config = dict(
    n_layer=14,
    d_model=256,
    n_head=4,
    n_kv_head=4,
    head_dim=64,
    d_mlp=1024,
    vocab_size=32000,
    activation='tanh_gelu',
    norm='layernorm',
    norm_place='pre',
    norm_eps=1e-06,
    positions='learned',
    qk_norm=True,
    attn_scale=0.167,
    bias='all',
    tie_embeddings=True,
    parallel_block=False,
    init='normal',
    init_std_qkv=0.0312,
    init_std_o=0.0059,
    init_std_up=0.0312,
    init_std_down=0.0059,
    optimizer='muon_variant',
    lr=0.0214,
    lr_mult_qkv=0.5,
    lr_head=0.0137,
    grad_clip=2.0,
    warmup_steps=88,
    schedule='wsd',
    decay_fraction=0.728,
    decay_shape='square',
    final_lr_fraction=0.0,
    batch_tokens=131072,
    seq_len=256,
    doc_mask=True,
    train_tokens=880400000,
    steps=6717,
    dataset='wikipedia_en',
)
Each number is 50 + 15 x the weight over its row's rms, rounded and kept within 0 to 99. Layers, rows and columns count from 0. The size before them is the row's rms in percent of the matrix's.

# layer 8 attention query, 256x256, rms 0.147, rows 150-191, columns 192-255
093:16 79 62 62 33 60 44 36 85 46 66 68 73 43 50 51 37 61 56 57 54 51 57 30 23 34 32 60 70 39 45 51 25 47 51 40 73 57 49 67 69 49 32 66 53 64 49 74 66 59 89 48 51 54 63 46 34 28 73 57 57 53 38 41
092:58 52 45 52 45 51 75 46 47 69 51 40 60 30 29 23 21 59 32 31 55 52 35 48 63 39 33 61 21 80 44 35 54 60 62 58 27 83 42 72 47 51 80 57 31 23 41 72 60 11 61 69 48 77 67 47 51 45 56 60 46 47 30 55
104:85 54 70 72 63 50 43 54 49 42 45 33 37 62 44 41 35 30 49 66 32 47 49 56 41 49 27 37 54 49 43 42 46 42 58 47 65 46 43 36 41 99 57 40 44 68 37 59 30 48 60 42 39 47 62 57 35 35 48 64 12 57 60 35
099:74 37 39 68 26 48 55 48 45 70 69 76 46 55 22 58 62 37 37 11 49 52 69 46 53 40 68 24 64 40 61 81 34 49 26 74 57 67 32 63 65 64 23 54 18 58 37 62 55 47 58 76 32 51 46 74 28 45 64 66 50 52 27 57
094:42 33 68 29 64 41 80 19 60 46 61 61 66 39 33 41 64 62 52 48 30 26 53 53 55 44 49 60 42 59 49 58 57 47 44 46 83 59 51 64 40 54 47 66 37 32 45 74 65 54 60 56 70 52 48 63 32 42 50 81 69 57 28 43
097:43 55 38 33 39 26 34 36 63 56 43 47 51 62 42 51 50 53 59 50 69 45 45 37 64 32 40 42 09 66 27 56 59 60 52 60 80 73 42 40 67 53 54 34 52 17 52 78 44 47 67 44 32 55 42 59 72 36 62 65 76 57 44 37
099:33 26 52 80 53 40 46 54 44 43 80 25 46 40 41 42 70 54 44 64 27 52 65 64 45 63 66 55 61 50 52 57 64 60 68 52 49 47 37 66 37 03 60 49 28 42 65 52 33 56 48 50 49 68 43 43 35 18 70 54 52 40 65 67
104:72 69 39 68 40 51 45 34 59 54 64 67 50 32 33 80 31 43 49 40 31 42 61 73 45 46 36 79 74 44 33 58 50 59 18 28 24 76 44 56 47 71 53 53 44 64 42 49 50 51 60 57 64 20 60 52 47 40 37 67 44 36 25 62
099:57 47 56 43 52 72 52 55 38 40 35 46 54 55 40 46 51 44 31 50 67 49 25 76 49 73 73 61 39 52 61 48 30 34 27 61 58 21 36 49 55 60 31 70 25 51 33 42 67 45 46 70 44 24 75 61 36 48 71 61 61 57 46 41
098:51 58 20 21 59 42 65 62 38 37 40 68 69 40 19 57 70 26 72 53 77 74 38 57 49 43 47 22 73 49 46 38 60 66 68 50 52 46 46 44 69 43 79 40 50 56 58 59 34 66 33 42 58 48 63 67 48 22 37 62 26 76 54 55
104:52 31 47 18 60 69 47 69 54 65 57 58 61 44 63 63 34 53 22 23 47 66 60 69 65 47 47 68 54 59 48 51 48 42 67 65 67 62 44 23 49 22 44 37 64 37 61 59 76 41 36 56 58 31 49 55 41 47 65 38 40 64 71 70
095:57 73 41 43 29 32 54 57 21 57 79 55 43 55 46 47 62 37 32 52 42 63 73 71 46 47 59 62 56 38 38 59 41 42 59 51 48 38 35 46 22 61 33 37 54 60 48 50 52 53 61 67 50 64 38 51 68 74 59 83 51 49 70 59
099:65 30 31 99 64 44 69 47 57 41 60 40 41 39 58 50 48 47 39 54 65 46 26 52 65 42 65 30 57 30 30 54 33 68 47 37 42 62 70 49 34 31 75 41 72 26 52 38 37 36 61 53 30 49 63 59 37 23 51 48 42 56 49 35
097:18 40 54 44 60 47 44 45 47 53 53 74 57 45 84 54 45 34 53 41 35 35 43 72 48 52 65 48 64 41 57 54 58 61 60 53 46 42 56 19 52 69 58 57 60 71 60 55 41 72 29 08 33 41 23 77 59 41 14 44 70 36 60 58
103:63 50 51 50 77 19 72 76 60 48 62 75 65 27 84 57 34 64 44 52 73 38 45 53 48 56 50 82 56 63 47 51 34 44 66 43 80 67 56 23 45 29 29 48 66 41 70 74 56 44 45 20 69 55 48 31 33 64 38 34 28 46 68 43
102:54 43 46 20 73 63 45 08 50 44 66 57 76 51 78 45 51 43 53 66 61 49 41 58 30 55 12 40 42 42 10 46 46 59 86 48 47 76 47 33 55 48 63 18 54 61 29 46 75 33 55 41 69 50 44 47 59 52 64 37 27 39 23 42
101:63 36 51 70 41 33 63 55 55 50 60 59 46 48 45 56 58 33 64 26 41 56 62 49 43 52 35 27 83 52 79 55 65 50 51 36 63 62 61 59 30 61 52 24 21 30 79 46 66 57 44 62 37 34 53 58 30 42 46 44 43 45 54 48
106:38 64 36 62 59 39 42 36 61 64 52 53 34 52 32 51 70 59 46 57 55 47 26 48 74 57 38 50 81 59 59 18 63 60 66 50 17 57 53 53 38 71 80 50 67 41 72 40 24 38 50 64 70 44 64 50 65 63 44 50 62 55 37 47
099:44 40 24 71 45 48 59 54 49 67 71 74 42 18 32 63 74 74 41 45 58 44 32 50 44 46 69 79 62 39 41 79 14 43 73 69 55 41 36 25 49 87 65 38 43 73 49 48 37 50 36 28 65 61 73 40 42 64 54 43 66 55 65 43
106:48 56 53 64 67 48 50 35 32 48 54 62 25 32 48 50 50 34 63 42 49 79 40 68 55 40 63 83 62 76 56 41 60 55 45 60 60 50 76 54 87 59 55 85 59 36 51 39 25 62 56 58 63 62 39 54 36 46 42 34 25 66 60 64
104:45 41 56 75 60 43 65 49 51 36 57 60 54 36 10 35 51 61 47 55 42 21 60 52 41 62 41 20 35 43 44 77 72 43 40 34 31 52 16 72 41 64 25 45 57 52 50 44 43 36 47 72 96 35 69 25 57 42 15 64 63 68 40 68
098:49 60 22 51 35 36 67 54 61 31 35 76 53 72 53 30 31 43 55 28 32 37 33 47 41 46 51 37 44 53 37 34 47 65 49 58 47 37 40 49 55 52 53 52 23 50 45 32 64 55 52 69 64 45 92 36 70 30 38 36 50 76 54 35
098:77 45 32 35 40 38 63 37 31 77 36 44 46 38 45 70 46 45 66 46 35 44 44 61 61 53 37 81 30 54 90 38 52 40 36 35 45 34 13 48 35 54 52 28 49 73 63 49 48 54 40 36 47 61 56 54 63 65 72 72 28 63 67 75
094:36 72 47 31 51 55 43 48 60 36 68 39 41 41 26 58 15 35 64 42 43 61 48 43 53 55 64 28 39 54 50 66 57 33 64 53 64 46 14 52 43 49 68 55 55 25 45 41 78 59 57 75 37 50 28 54 59 59 39 73 49 52 62 55
098:64 27 69 69 64 50 48 56 64 53 42 74 62 52 83 68 68 55 58 72 28 77 23 62 46 47 54 58 63 62 49 34 67 44 60 66 67 28 55 42 76 46 78 57 20 51 52 47 53 58 35 48 39 61 40 36 27 36 40 32 57 98 43 36
104:28 44 57 31 54 60 31 34 33 57 31 38 52 56 21 61 56 61 55 80 34 41 14 57 53 35 82 94 56 58 62 71 74 46 41 45 67 61 48 35 16 64 52 45 49 49 72 49 47 64 40 45 67 55 42 83 58 36 27 54 46 36 62 57
099:57 27 76 64 63 60 57 38 47 43 53 58 52 44 76 46 59 60 39 61 44 71 51 64 22 69 47 51 33 24 70 65 32 51 47 67 66 45 58 35 35 65 52 30 64 67 54 37 56 53 37 73 46 63 17 17 69 72 67 40 42 59 34 65
098:82 64 78 43 78 15 49 49 40 32 60 65 87 53 53 53 70 30 36 58 43 56 36 52 33 25 48 58 40 55 48 53 39 33 42 44 32 43 22 53 35 65 36 34 31 63 19 60 43 42 38 47 44 44 38 38 52 28 21 38 57 59 89 64
111:46 30 54 53 36 76 21 38 60 22 75 57 52 71 36 47 36 44 67 35 69 45 39 46 62 64 48 38 18 30 43 53 36 88 44 60 35 74 68 45 34 33 65 42 24 48 46 48 65 67 53 74 66 37 46 42 43 61 59 55 59 56 46 69
107:31 39 56 51 51 75 58 67 56 37 45 41 61 53 47 43 39 26 53 46 56 42 51 29 26 54 59 34 42 19 56 53 48 43 46 51 46 62 65 53 42 35 60 51 37 62 20 41 56 24 31 58 76 31 75 62 46 55 39 50 51 50 65 71
103:44 25 46 50 69 66 34 51 49 61 42 58 26 71 66 47 54 57 36 36 67 33 34 34 44 35 38 72 68 62 40 19 62 61 24 71 78 40 53 17 36 59 46 61 35 61 55 53 72 50 39 39 51 37 22 76 63 58 59 62 48 26 72 32
097:53 47 42 48 61 60 56 62 61 82 53 47 46 47 60 35 75 58 65 46 65 48 56 35 51 43 30 55 59 50 11 57 38 49 76 28 52 23 45 47 48 60 62 48 58 39 56 46 46 72 22 19 65 36 47 43 52 42 45 41 36 94 84 61
102:27 41 54 77 32 45 65 47 35 41 42 51 40 38 84 48 20 58 34 48 72 51 47 41 44 73 63 62 31 49 25 32 59 42 53 34 62 63 40 42 47 75 46 78 78 31 59 44 57 26 66 60 54 58 46 13 64 28 68 65 47 57 58 76
092:59 51 22 57 84 52 25 65 38 46 60 29 59 56 65 40 51 57 33 62 63 34 35 51 50 29 76 43 61 46 54 37 61 30 66 45 31 49 47 52 61 64 23 51 59 73 37 60 51 47 81 43 53 45 49 32 51 40 53 49 75 40 66 74
098:69 53 32 53 40 79 75 36 35 45 56 50 44 35 68 51 82 14 44 45 58 29 56 43 57 59 31 59 67 58 57 61 53 28 56 31 58 45 36 33 32 53 65 60 43 69 60 67 24 45 52 58 37 44 66 33 55 16 47 39 64 59 44 40
097:61 52 16 54 57 37 55 15 47 35 41 26 52 38 39 47 24 31 66 49 55 45 51 52 61 37 57 38 57 68 36 26 45 61 45 68 60 31 22 57 38 55 73 55 49 73 36 35 51 43 61 55 46 71 57 50 58 31 60 55 87 28 45 93
095:49 44 37 34 56 51 66 41 82 77 34 70 48 46 48 41 49 60 68 54 36 55 43 73 76 46 45 58 82 46 39 31 79 49 58 41 57 37 40 73 37 33 26 41 57 36 65 53 56 76 63 48 56 45 54 51 57 46 71 37 57 95 53 60
098:39 59 49 64 48 50 39 66 62 45 58 41 54 65 36 57 24 57 65 28 28 37 39 55 23 81 46 72 45 86 30 37 60 44 33 51 63 46 52 64 56 65 71 53 45 55 55 41 52 62 47 40 40 31 35 51 43 36 29 41 51 38 54 57
094:53 46 62 34 36 23 50 59 42 42 68 40 43 21 37 56 53 61 62 20 58 00 53 37 58 41 58 54 55 48 42 53 24 52 59 48 43 35 45 44 71 51 70 38 43 41 26 62 45 39 84 33 39 78 43 64 51 64 46 61 20 25 53 53
094:26 50 38 38 19 83 65 52 28 38 62 72 35 44 60 62 63 54 50 79 31 45 38 03 56 44 45 80 50 68 27 74 55 51 42 71 59 41 31 70 41 40 53 61 43 48 46 47 34 40 42 61 69 49 43 55 44 66 48 60 52 54 58 52
099:45 57 64 46 34 45 41 40 42 74 51 39 63 35 71 56 44 55 26 39 42 42 48 48 41 44 55 31 63 35 61 34 73 52 47 40 49 49 63 47 60 68 38 25 67 35 37 48 58 26 61 48 65 47 61 41 63 48 91 57 70 39 64 60
102:45 67 44 40 60 68 36 42 30 66 27 34 46 74 35 57 40 47 50 40 77 78 44 44 57 53 14 65 34 40 57 58 57 59 53 58 61 29 54 43 48 39 47 53 45 51 63 59 59 56 65 38 48 51 42 37 58 64 34 56 51 28 71 71
# layer 8 attention key, 256x256, rms 0.14, rows 150-191, columns 192-255
102:18 96 57 63 49 50 49 55 58 29 67 53 73 42 34 50 60 45 75 56 60 52 49 42 39 67 56 58 57 33 65 34 31 50 43 53 50 21 72 72 35 59 61 57 37 52 56 78 65 41 69 59 67 40 51 49 35 85 50 49 41 56 66 70
104:35 77 66 61 30 36 44 12 52 68 50 41 50 26 27 55 10 68 63 40 31 33 46 86 48 45 40 30 32 34 64 61 40 73 39 57 53 81 26 76 57 57 74 39 25 36 70 69 65 52 58 61 32 78 44 49 65 17 52 68 63 50 35 49
112:64 49 67 53 49 74 48 56 35 67 65 37 64 58 52 70 15 33 51 54 65 45 44 66 58 31 34 43 38 53 47 43 61 51 40 41 96 57 41 72 55 76 61 28 43 47 65 34 49 68 27 29 59 47 67 61 50 59 49 47 47 46 65 29
105:60 39 23 37 12 39 53 46 47 46 48 68 54 66 35 62 46 41 42 29 76 67 69 46 31 44 47 59 57 36 40 64 17 63 41 64 52 43 38 58 70 27 35 36 42 56 37 55 47 50 58 71 38 53 56 58 65 28 55 76 55 66 66 59
094:60 34 33 47 53 27 31 45 55 84 41 48 33 41 48 46 43 54 57 64 26 30 65 50 85 45 55 86 60 51 71 53 63 43 49 73 33 56 36 62 63 46 32 52 51 44 27 51 36 58 78 47 55 51 31 46 46 66 76 73 41 65 41 37
111:22 45 61 39 62 42 29 56 31 59 67 47 60 70 39 67 44 52 50 46 64 40 69 53 40 61 91 39 09 34 35 55 67 55 67 86 75 58 45 50 64 45 48 64 52 36 52 52 30 64 47 60 27 53 66 66 53 52 36 40 69 29 12 50
111:15 75 56 54 38 76 74 46 37 41 69 46 58 52 51 53 52 39 54 33 40 61 61 55 47 50 37 77 63 55 52 51 53 77 63 43 38 52 39 69 27 46 64 31 71 64 32 68 60 41 64 58 57 61 35 79 41 36 44 58 64 54 60 66
109:53 95 78 50 57 38 28 57 99 36 73 54 35 38 58 70 69 34 72 45 55 49 56 47 64 41 55 34 49 67 58 58 53 49 52 50 05 72 57 41 60 51 63 63 39 69 43 45 58 33 50 56 78 51 38 70 55 54 53 53 47 61 58 44
107:37 39 51 57 25 48 41 37 31 70 56 52 68 51 52 67 54 65 49 52 53 65 48 52 45 74 60 86 53 22 67 24 06 37 42 37 51 47 29 52 46 58 37 53 41 85 68 24 64 52 23 47 43 40 50 49 31 44 31 53 58 40 56 50
103:36 47 32 22 68 19 52 53 27 22 36 38 72 50 57 70 92 46 51 37 51 53 26 73 50 47 48 59 35 43 65 42 55 56 53 55 50 31 27 48 65 55 53 37 41 32 54 62 55 71 64 30 57 34 61 59 32 25 79 56 61 64 61 55
105:60 31 45 15 44 37 42 85 51 77 50 54 72 28 70 46 64 52 49 39 48 56 50 41 32 50 48 46 22 49 57 51 78 56 92 60 36 64 57 61 80 38 35 49 45 75 60 45 38 92 30 68 30 41 64 19 38 11 72 66 47 68 74 72
104:55 70 44 51 52 33 61 40 16 80 42 51 41 35 47 70 52 91 51 53 36 68 71 48 60 53 48 49 50 63 32 79 57 68 47 66 49 53 57 47 48 55 08 58 41 70 26 57 47 33 48 75 50 46 53 63 57 66 61 27 36 58 53 44
102:67 41 56 72 37 69 50 75 67 34 64 65 49 29 57 49 48 50 31 42 50 57 41 21 48 38 77 54 46 46 63 55 56 47 53 36 77 80 70 50 49 08 55 26 53 24 52 47 46 67 46 30 45 61 75 71 55 17 39 32 32 36 52 47
100:32 49 51 54 61 60 42 42 57 16 76 75 37 45 54 36 71 38 69 48 41 26 68 52 40 31 49 62 49 39 47 72 51 68 44 50 63 31 80 37 53 58 74 48 59 74 59 51 61 36 39 49 12 66 59 56 47 28 46 39 61 45 48 48
110:49 58 50 27 45 42 33 58 58 52 55 61 50 26 61 32 50 49 74 38 81 74 54 36 47 79 54 71 54 63 54 56 55 33 81 29 79 54 40 42 48 40 54 51 61 21 53 66 49 79 44 23 78 47 49 45 56 61 08 46 37 31 65 34
101:78 38 41 59 71 49 45 42 82 20 67 45 60 32 83 19 36 53 17 78 58 41 48 64 73 30 33 37 13 36 46 55 53 39 53 62 36 84 20 25 47 54 57 39 44 75 49 70 77 40 63 35 52 69 37 44 40 55 42 47 41 25 42 57
099:29 46 50 42 47 25 77 60 41 65 53 76 50 50 39 46 45 32 40 27 39 40 61 56 27 44 49 43 30 61 90 49 47 30 30 37 68 52 39 51 54 57 40 36 29 56 69 40 57 69 64 65 67 46 27 79 56 25 51 34 34 35 45 57
112:26 75 45 46 92 11 67 34 63 45 60 65 30 58 50 41 88 48 58 46 68 60 33 85 72 43 33 62 47 40 64 25 49 52 51 58 54 49 47 57 49 53 74 50 26 65 50 58 46 08 49 67 45 64 53 53 55 43 39 69 43 52 21 47
105:33 41 20 71 65 07 54 41 44 58 58 69 63 40 37 54 76 56 38 60 38 40 39 76 56 72 75 63 37 34 44 57 48 47 59 32 76 42 47 40 78 53 51 44 27 51 42 43 64 33 45 46 81 29 53 24 42 20 62 65 77 63 72 47
107:55 63 69 56 53 68 77 64 22 39 18 67 43 46 45 35 35 49 44 59 08 57 42 83 32 33 35 61 64 79 62 56 58 39 57 50 39 68 44 50 40 57 51 74 30 52 43 65 29 49 64 50 50 55 52 66 50 58 47 39 41 51 45 48
117:69 16 60 55 47 58 63 58 58 54 34 36 49 55 48 41 45 68 27 80 58 43 33 37 57 86 40 57 53 31 32 48 63 67 54 42 29 27 40 53 41 55 37 43 59 59 56 58 69 31 57 58 80 16 81 44 35 42 47 46 44 71 45 39
112:64 62 15 59 54 52 52 87 44 29 14 58 43 37 33 32 46 55 34 61 47 27 57 30 29 74 51 59 27 49 49 32 44 60 39 41 60 20 17 63 33 65 61 72 42 52 50 35 55 66 55 86 66 63 80 44 71 47 56 47 50 54 72 58
100:44 21 44 47 22 46 54 48 56 76 37 43 67 44 33 37 39 53 54 36 46 49 59 64 51 44 34 51 43 38 25 65 45 37 71 38 52 18 33 76 38 41 22 42 78 49 49 59 38 38 33 48 54 64 39 34 74 62 50 51 62 64 37 80
095:54 89 51 60 27 56 57 54 92 39 52 68 33 49 41 65 40 53 44 41 68 31 84 64 53 34 70 51 43 62 29 50 70 45 62 70 49 17 37 51 67 43 58 38 48 52 59 60 47 34 68 33 31 27 43 24 72 45 49 71 56 65 56 51
106:56 55 76 67 36 42 62 63 70 43 33 46 68 46 76 56 46 58 47 59 47 61 63 36 43 40 46 42 55 33 48 51 62 67 40 67 22 56 76 48 99 49 55 65 35 33 57 60 36 49 34 49 72 58 37 59 45 49 41 28 64 36 39 51
118:39 55 58 41 51 48 29 34 34 57 57 24 53 51 44 42 78 57 50 57 40 46 40 57 46 33 61 92 36 56 50 56 41 45 07 58 56 44 59 48 43 71 69 56 74 40 65 51 41 36 66 36 59 58 41 69 58 37 50 80 47 50 66 12
102:54 33 58 67 71 52 44 46 54 82 46 61 68 46 63 32 52 48 17 69 51 60 37 51 93 63 51 37 57 56 50 31 50 66 43 51 47 55 68 55 72 75 77 59 75 58 61 22 35 41 56 41 67 66 44 10 37 49 42 39 43 39 39 39
097:13 31 51 40 77 54 43 76 58 42 56 60 94 41 17 47 54 14 46 62 46 48 41 30 77 63 58 52 55 65 34 45 41 32 24 66 34 54 56 70 43 39 30 50 63 64 66 59 24 51 41 49 52 27 49 46 61 52 47 74 44 45 57 53
104:37 49 78 75 40 50 42 57 77 39 61 55 59 48 53 54 31 34 56 49 42 64 34 81 55 50 51 33 35 38 55 55 70 69 31 51 37 53 35 44 57 63 56 76 45 58 51 43 53 58 76 70 76 35 73 59 17 48 55 51 28 63 22 72
109:59 56 50 34 38 75 52 62 26 61 45 57 65 66 55 22 51 63 55 52 58 39 54 70 45 58 44 56 31 00 58 53 41 64 60 34 53 73 55 56 21 58 59 59 38 66 32 21 52 41 47 61 64 53 76 33 58 69 26 50 45 64 73 70
103:49 30 54 52 60 39 42 41 40 72 67 53 17 48 32 53 40 51 70 59 53 43 19 46 33 41 51 72 39 60 37 33 48 32 47 62 63 36 23 41 31 70 56 54 37 22 63 49 65 49 45 29 33 46 24 71 50 45 56 34 54 61 78 80
107:78 51 19 58 87 57 34 69 35 59 50 30 58 55 55 58 70 59 40 48 40 51 37 54 32 45 64 63 51 47 28 58 24 26 54 41 38 52 46 43 64 49 74 53 70 54 37 74 50 47 28 38 48 55 55 58 46 28 53 46 32 63 71 67
104:28 42 70 37 76 34 40 76 36 57 32 51 38 41 38 60 35 43 24 43 56 45 44 16 65 45 51 68 39 70 21 45 55 70 56 67 52 58 68 61 37 72 58 58 36 35 58 17 44 31 99 82 73 73 37 38 77 24 45 57 71 50 50 62
104:44 38 57 28 56 68 36 33 50 57 43 40 78 35 31 44 37 37 61 59 48 56 26 56 37 39 54 43 50 49 47 45 30 30 74 26 26 40 55 33 40 44 59 30 62 61 42 44 77 67 77 76 60 56 43 40 69 37 56 51 56 23 57 56
105:31 54 37 53 44 59 37 33 41 30 37 52 55 70 72 51 78 61 57 34 69 53 45 58 62 69 51 36 64 62 69 63 56 12 74 34 52 45 22 71 59 58 54 42 56 36 55 44 27 52 51 63 50 24 52 32 32 43 45 45 46 64 12 41
103:47 58 70 45 55 56 50 60 78 54 43 33 49 37 65 61 71 46 47 50 53 50 38 43 59 45 63 58 25 46 47 55 34 50 42 45 81 48 15 50 57 44 53 36 38 43 64 46 70 48 24 16 32 70 78 30 55 51 53 46 58 54 48 57
102:39 44 53 62 95 39 45 68 67 45 43 46 55 31 66 35 56 47 75 53 80 53 74 67 31 56 60 59 58 57 46 25 87 44 75 64 59 32 39 49 53 43 53 69 69 27 60 68 55 51 45 55 48 70 68 70 53 39 61 50 38 44 66 47
112:28 51 44 39 44 39 41 58 26 65 44 46 32 26 60 58 30 77 47 32 38 52 45 37 50 47 54 41 40 68 28 52 69 47 49 49 48 58 82 50 70 40 64 53 35 11 52 55 41 52 59 59 51 34 50 49 53 46 28 33 41 45 44 36
099:64 61 53 34 46 60 26 79 37 34 60 32 27 19 67 55 76 52 59 42 73 24 43 60 52 47 59 63 64 39 42 69 40 46 57 51 25 56 29 44 61 69 49 77 41 21 72 55 13 48 59 61 58 60 41 57 63 70 44 79 59 47 50 51
101:59 51 48 38 44 65 65 25 36 57 30 72 57 37 54 58 69 32 47 46 45 44 62 26 62 48 81 61 35 52 42 74 38 44 74 55 56 45 37 55 47 52 76 59 37 58 61 36 43 51 54 68 32 55 56 33 92 30 58 48 47 37 50 67
109:59 48 57 38 38 51 38 65 52 43 31 38 40 35 68 61 45 63 28 34 35 68 49 43 28 59 48 29 69 40 51 67 59 45 64 57 48 56 60 37 44 60 56 60 76 45 49 50 56 43 29 33 69 50 79 28 43 46 74 30 51 53 52 65
115:58 51 46 17 31 58 42 39 35 65 35 56 67 72 36 61 67 28 66 23 46 52 41 22 56 56 49 80 51 53 40 40 38 42 39 74 68 44 44 61 38 27 72 77 40 48 79 54 49 66 55 54 25 60 30 57 68 62 25 81 54 61 63 64
# layer 8 attention value, 256x256, rms 0.144, rows 128-140, columns 192-255
100:45 43 61 45 60 54 44 45 58 54 51 52 34 53 32 50 56 59 35 19 65 53 64 74 56 64 68 31 47 50 36 50 57 32 73 49 70 29 39 59 44 55 60 22 32 43 64 67 77 72 78 36 41 61 67 88 27 64 78 41 52 53 54 75
099:12 48 38 26 63 59 34 45 23 62 46 79 40 31 58 40 64 73 39 34 57 63 54 32 56 41 43 50 59 45 46 69 37 64 40 54 67 73 69 34 59 69 40 48 48 54 33 60 56 62 59 68 46 50 41 30 56 43 76 51 71 54 62 43
100:60 53 49 75 47 48 53 26 32 48 19 31 31 63 30 48 70 59 42 13 17 44 40 44 54 18 60 66 57 44 69 54 78 66 83 62 46 41 46 58 79 45 58 66 48 33 48 68 40 81 35 41 27 26 38 36 58 53 31 43 63 27 59 68
102:46 59 41 63 57 54 32 30 42 51 69 40 41 59 29 84 50 22 51 46 40 59 39 50 40 88 63 22 61 45 57 32 41 51 43 43 29 50 34 55 65 44 41 61 40 41 44 50 43 65 50 72 40 56 44 52 44 76 67 65 48 31 61 47
096:73 51 35 65 42 84 41 57 39 42 24 42 89 68 56 64 68 44 60 52 63 38 29 66 47 64 66 40 60 67 52 47 66 37 71 31 41 41 47 44 69 71 60 54 39 51 51 50 52 72 53 23 44 54 47 54 29 31 69 37 41 43 63 48
102:44 70 61 73 36 60 43 11 53 46 32 37 48 53 37 70 69 50 51 43 37 40 44 50 44 38 28 47 54 38 48 61 69 79 27 54 60 47 57 54 33 47 66 62 49 48 42 65 49 39 33 59 86 32 52 36 34 55 38 51 36 27 57 49
095:53 82 57 56 40 67 45 34 36 56 51 55 65 35 57 40 63 61 38 47 53 57 51 51 56 28 55 46 57 35 78 60 57 49 60 25 49 55 65 31 59 64 56 27 75 58 28 46 38 23 10 52 43 63 40 40 77 48 59 36 66 40 18 84
097:24 47 38 43 32 44 60 51 46 21 33 57 54 59 59 31 49 50 51 68 30 54 31 45 60 29 36 58 58 71 41 32 58 42 59 40 30 64 62 61 88 58 49 23 30 57 32 64 28 29 42 40 55 52 48 43 59 43 34 44 38 55 49 50
099:59 45 13 46 64 59 47 70 49 32 47 65 48 61 67 21 46 80 74 16 78 66 50 50 42 51 36 56 25 49 36 44 14 57 53 18 51 52 52 61 51 39 53 43 41 68 50 58 48 44 22 29 59 68 39 50 37 23 62 53 41 71 46 63
100:66 48 57 68 37 35 50 45 80 47 49 72 54 35 53 86 53 36 74 69 36 53 51 44 44 46 47 48 20 44 41 29 69 16 44 42 46 17 51 57 58 72 44 35 73 80 46 37 59 49 40 33 36 29 77 43 34 54 36 63 26 81 48 36
102:42 35 51 63 61 59 43 35 60 56 60 34 66 34 48 78 43 73 55 67 39 67 30 48 41 58 33 54 66 54 62 67 74 63 48 37 44 58 53 19 99 59 24 49 72 50 70 50 24 72 18 73 64 25 51 61 22 59 56 48 58 51 45 65
100:58 35 66 53 40 60 55 75 47 58 56 52 49 68 29 22 53 59 33 41 51 56 68 67 68 59 49 34 21 70 45 44 58 49 54 72 45 50 41 49 29 53 52 70 43 74 43 45 41 50 46 48 43 53 38 52 42 64 50 44 56 51 55 30
097:44 70 49 29 42 08 44 70 55 48 67 58 46 30 67 39 46 75 41 93 43 27 35 44 69 53 57 68 53 54 56 64 65 50 43 40 37 32 70 65 32 60 39 45 51 62 32 51 77 55 48 32 34 47 39 68 62 60 24 35 77 55 51 43
# layer 8 attention output (transposed), 256x256, rms 0.258, rows 128-139, columns 192-255
100:62 60 36 88 55 37 68 37 51 44 63 61 66 56 67 39 28 34 52 63 56 42 63 32 59 48 39 68 45 57 70 49 17 59 45 44 41 62 65 51 49 71 45 77 44 68 26 58 24 22 41 49 65 71 61 28 76 54 39 78 35 29 61 40
101:51 48 60 63 41 56 79 62 62 41 50 31 34 48 40 47 40 32 57 56 29 25 41 63 62 67 86 63 56 53 53 45 59 65 49 60 27 37 19 65 49 56 63 68 50 45 61 55 21 58 54 45 52 54 53 57 56 40 42 42 19 32 46 38
098:63 34 54 26 77 43 51 65 47 55 90 73 75 26 64 48 45 55 53 83 58 67 53 42 31 74 71 37 49 48 39 43 39 49 24 56 53 69 38 21 39 27 65 71 23 42 64 53 58 46 19 54 72 61 65 45 40 62 67 42 60 61 32 22
097:51 27 80 44 49 37 63 60 47 72 29 71 63 56 46 44 41 56 29 50 72 75 61 49 68 10 19 56 55 74 52 35 70 39 61 62 99 41 22 37 31 54 53 44 62 38 47 36 61 36 31 35 54 51 44 63 46 27 48 41 70 78 65 58
095:47 40 52 34 40 30 65 42 59 43 86 76 28 24 46 26 51 59 31 46 56 60 65 24 27 61 40 48 45 45 57 28 39 49 43 53 48 52 55 58 67 60 35 59 52 40 13 52 68 46 78 68 54 24 50 50 40 65 38 52 54 53 45 51
095:39 21 36 32 73 36 65 70 40 67 46 72 57 58 68 40 49 49 54 69 67 71 48 64 46 62 83 68 51 62 48 39 48 53 56 47 34 54 32 51 63 44 23 46 45 52 31 41 63 58 50 54 33 36 54 50 76 56 53 45 55 87 56 69
087:56 40 32 46 43 40 60 56 70 70 54 36 42 52 44 67 26 34 62 39 43 43 64 35 55 65 38 67 48 37 48 33 79 37 44 62 59 43 50 57 63 50 31 60 40 48 72 28 55 66 72 39 62 27 45 73 14 39 28 67 59 59 45 28
095:56 57 60 58 76 68 46 38 51 75 87 65 19 33 44 72 39 69 36 37 60 27 62 38 50 67 66 39 39 31 48 63 60 49 36 57 64 61 32 52 34 58 35 49 63 39 64 50 51 49 49 52 59 41 33 48 44 59 64 64 57 46 20 64
094:58 29 62 59 48 44 46 46 56 62 83 51 43 48 10 74 97 45 44 64 20 48 68 41 63 36 60 35 67 41 62 40 73 49 50 61 08 57 64 60 48 46 44 73 51 33 64 44 49 60 64 29 54 29 51 48 42 53 66 49 53 55 77 19
093:35 52 53 38 61 57 37 49 25 49 62 28 33 56 39 42 60 52 61 43 61 69 55 38 64 54 41 40 31 55 49 52 32 91 48 52 67 87 57 53 68 57 72 68 42 29 77 62 49 51 46 74 50 46 30 44 39 31 57 30 48 45 46 42
095:47 39 66 35 28 51 72 58 47 61 38 55 35 37 47 32 54 47 46 42 72 27 77 44 38 54 56 41 33 49 31 43 34 57 49 53 45 35 53 61 03 43 78 59 52 37 43 54 61 25 64 39 38 55 27 52 67 44 54 48 57 55 43 42
100:49 57 56 62 48 59 52 35 35 40 45 59 52 59 67 61 70 48 56 42 55 27 33 44 29 49 45 66 88 26 48 48 43 61 64 44 51 46 57 61 74 55 66 47 70 29 36 57 52 55 47 72 58 66 63 66 38 25 70 47 49 33 61 37